config = dict(
    head_dim=32,
    norm_place='pre',
    attn_scale=0.177,
    bias='none',
    init_std_qkv=0.023,
    init_std_o=0.0,
    lr=0.00311,
    beta1=0.95,
    weight_decay=0.18,
    train_tokens=1020000000,
)
Each number is 500 + 50 x the weight over its row's rms, rounded and kept within 0 to 999. Layers, rows and columns count from 0. Numbers have three digits each. The size before them is the row's rms in percent of the matrix's.

# up: layer 4 MLP up, 1024x512, rms 0.0821, rows 1019-1023, columns 128-191
# down: layer 4 MLP down (transposed), 1024x512, rms 0.0751, rows 1019-1023, columns 128-191
# gate: layer 4 MLP gate, 1024x512, rms 0.0799, rows 1020-1023, columns 128-191
up1019 101:436449540557593468506488538550490481510498499532406504404505480453422454497480541471435531477508494462543475517533446540497419443458459568425452516456547429436475458444487575536584440455499437
down1019 101:475603510451495451545434477534518502530472523495423587496442622438546515600496583493522442473481490531544599498430535587531429482483399557447491502488420510513572475551527471499485473406552451
gate1020 075:463545565450510520510418545557520442532457574564471559598453470509452513438493546514556455525535477426421441563532484478448520523457502513493543523491514541558441558431495401530449516547484467
up1020 088:554474496411470499497497440529532446458514622499527518551492518459491499500514548462501457403541489459454525542582409519538438587504614571419446509499464568526565572509558466544506564581488497
down1020 091:462493505526493466491469518467517438545538519540505476420427493590502464519544480466512455467486530586525503434535519518520495503496465515547470546486479482438540442497501449422600423467597530
gate1021 103:535607599482437549470543540432508533494523523523525593532440430489497487493429401527488390494526507462469490581462486435544534505517474537485574432514546486528469408424498488519501518599568393
up1021 093:515446478557484522472588465506478517468535489359484460521440557458570440604440524512504452515458531566535535451469455522482589445447554614474427581540503489498499537536498576506473550396509520
down1021 101:506447509547523511478516609461474496499524477474502549537545593495575575506490539468489555571528420567565532452485479532480554593471497587529496488499424385538530496586494554492493565451574504
gate1022 098:458568506456477521507518514612485497513485570546544570481389593494485436515529481460389433534538509469486591453495554489523499521538438433486406549462566402406535530520454485556547612545437447
up1022 096:510480545542569504483428584501558496493465490546413422441542443436478534483452396543564429475481407515499507545556533415409498479514397470586548549553508479552515441461524515458500519488493516
down1022 096:461540577557477622445479586494494465527494498478421508478453525512468594562509492354621371513461469495510469503472427681593451425475401491497496512528421496471555467488450400379472524454498549
gate1023 101:573496562514481539543487470448477530501470460470515499527500430482422597494415472372466541472540566473567493492513524499456506462439525573456555443536539536489541446518540427471481516430429434
up1023 101:559532487494426486521535477441452496520516529640527376560451553574478447486463440443553511487448453478546505567547531506510427589560526586450570467462583495458528481529449489397594561419521460
down1023 103:450503578508478479620485473503499519478574621510466498470481417534505556530539525474456507522475504555579553473462493427527463568421590469545506492530523514431523456507458465452438528496459545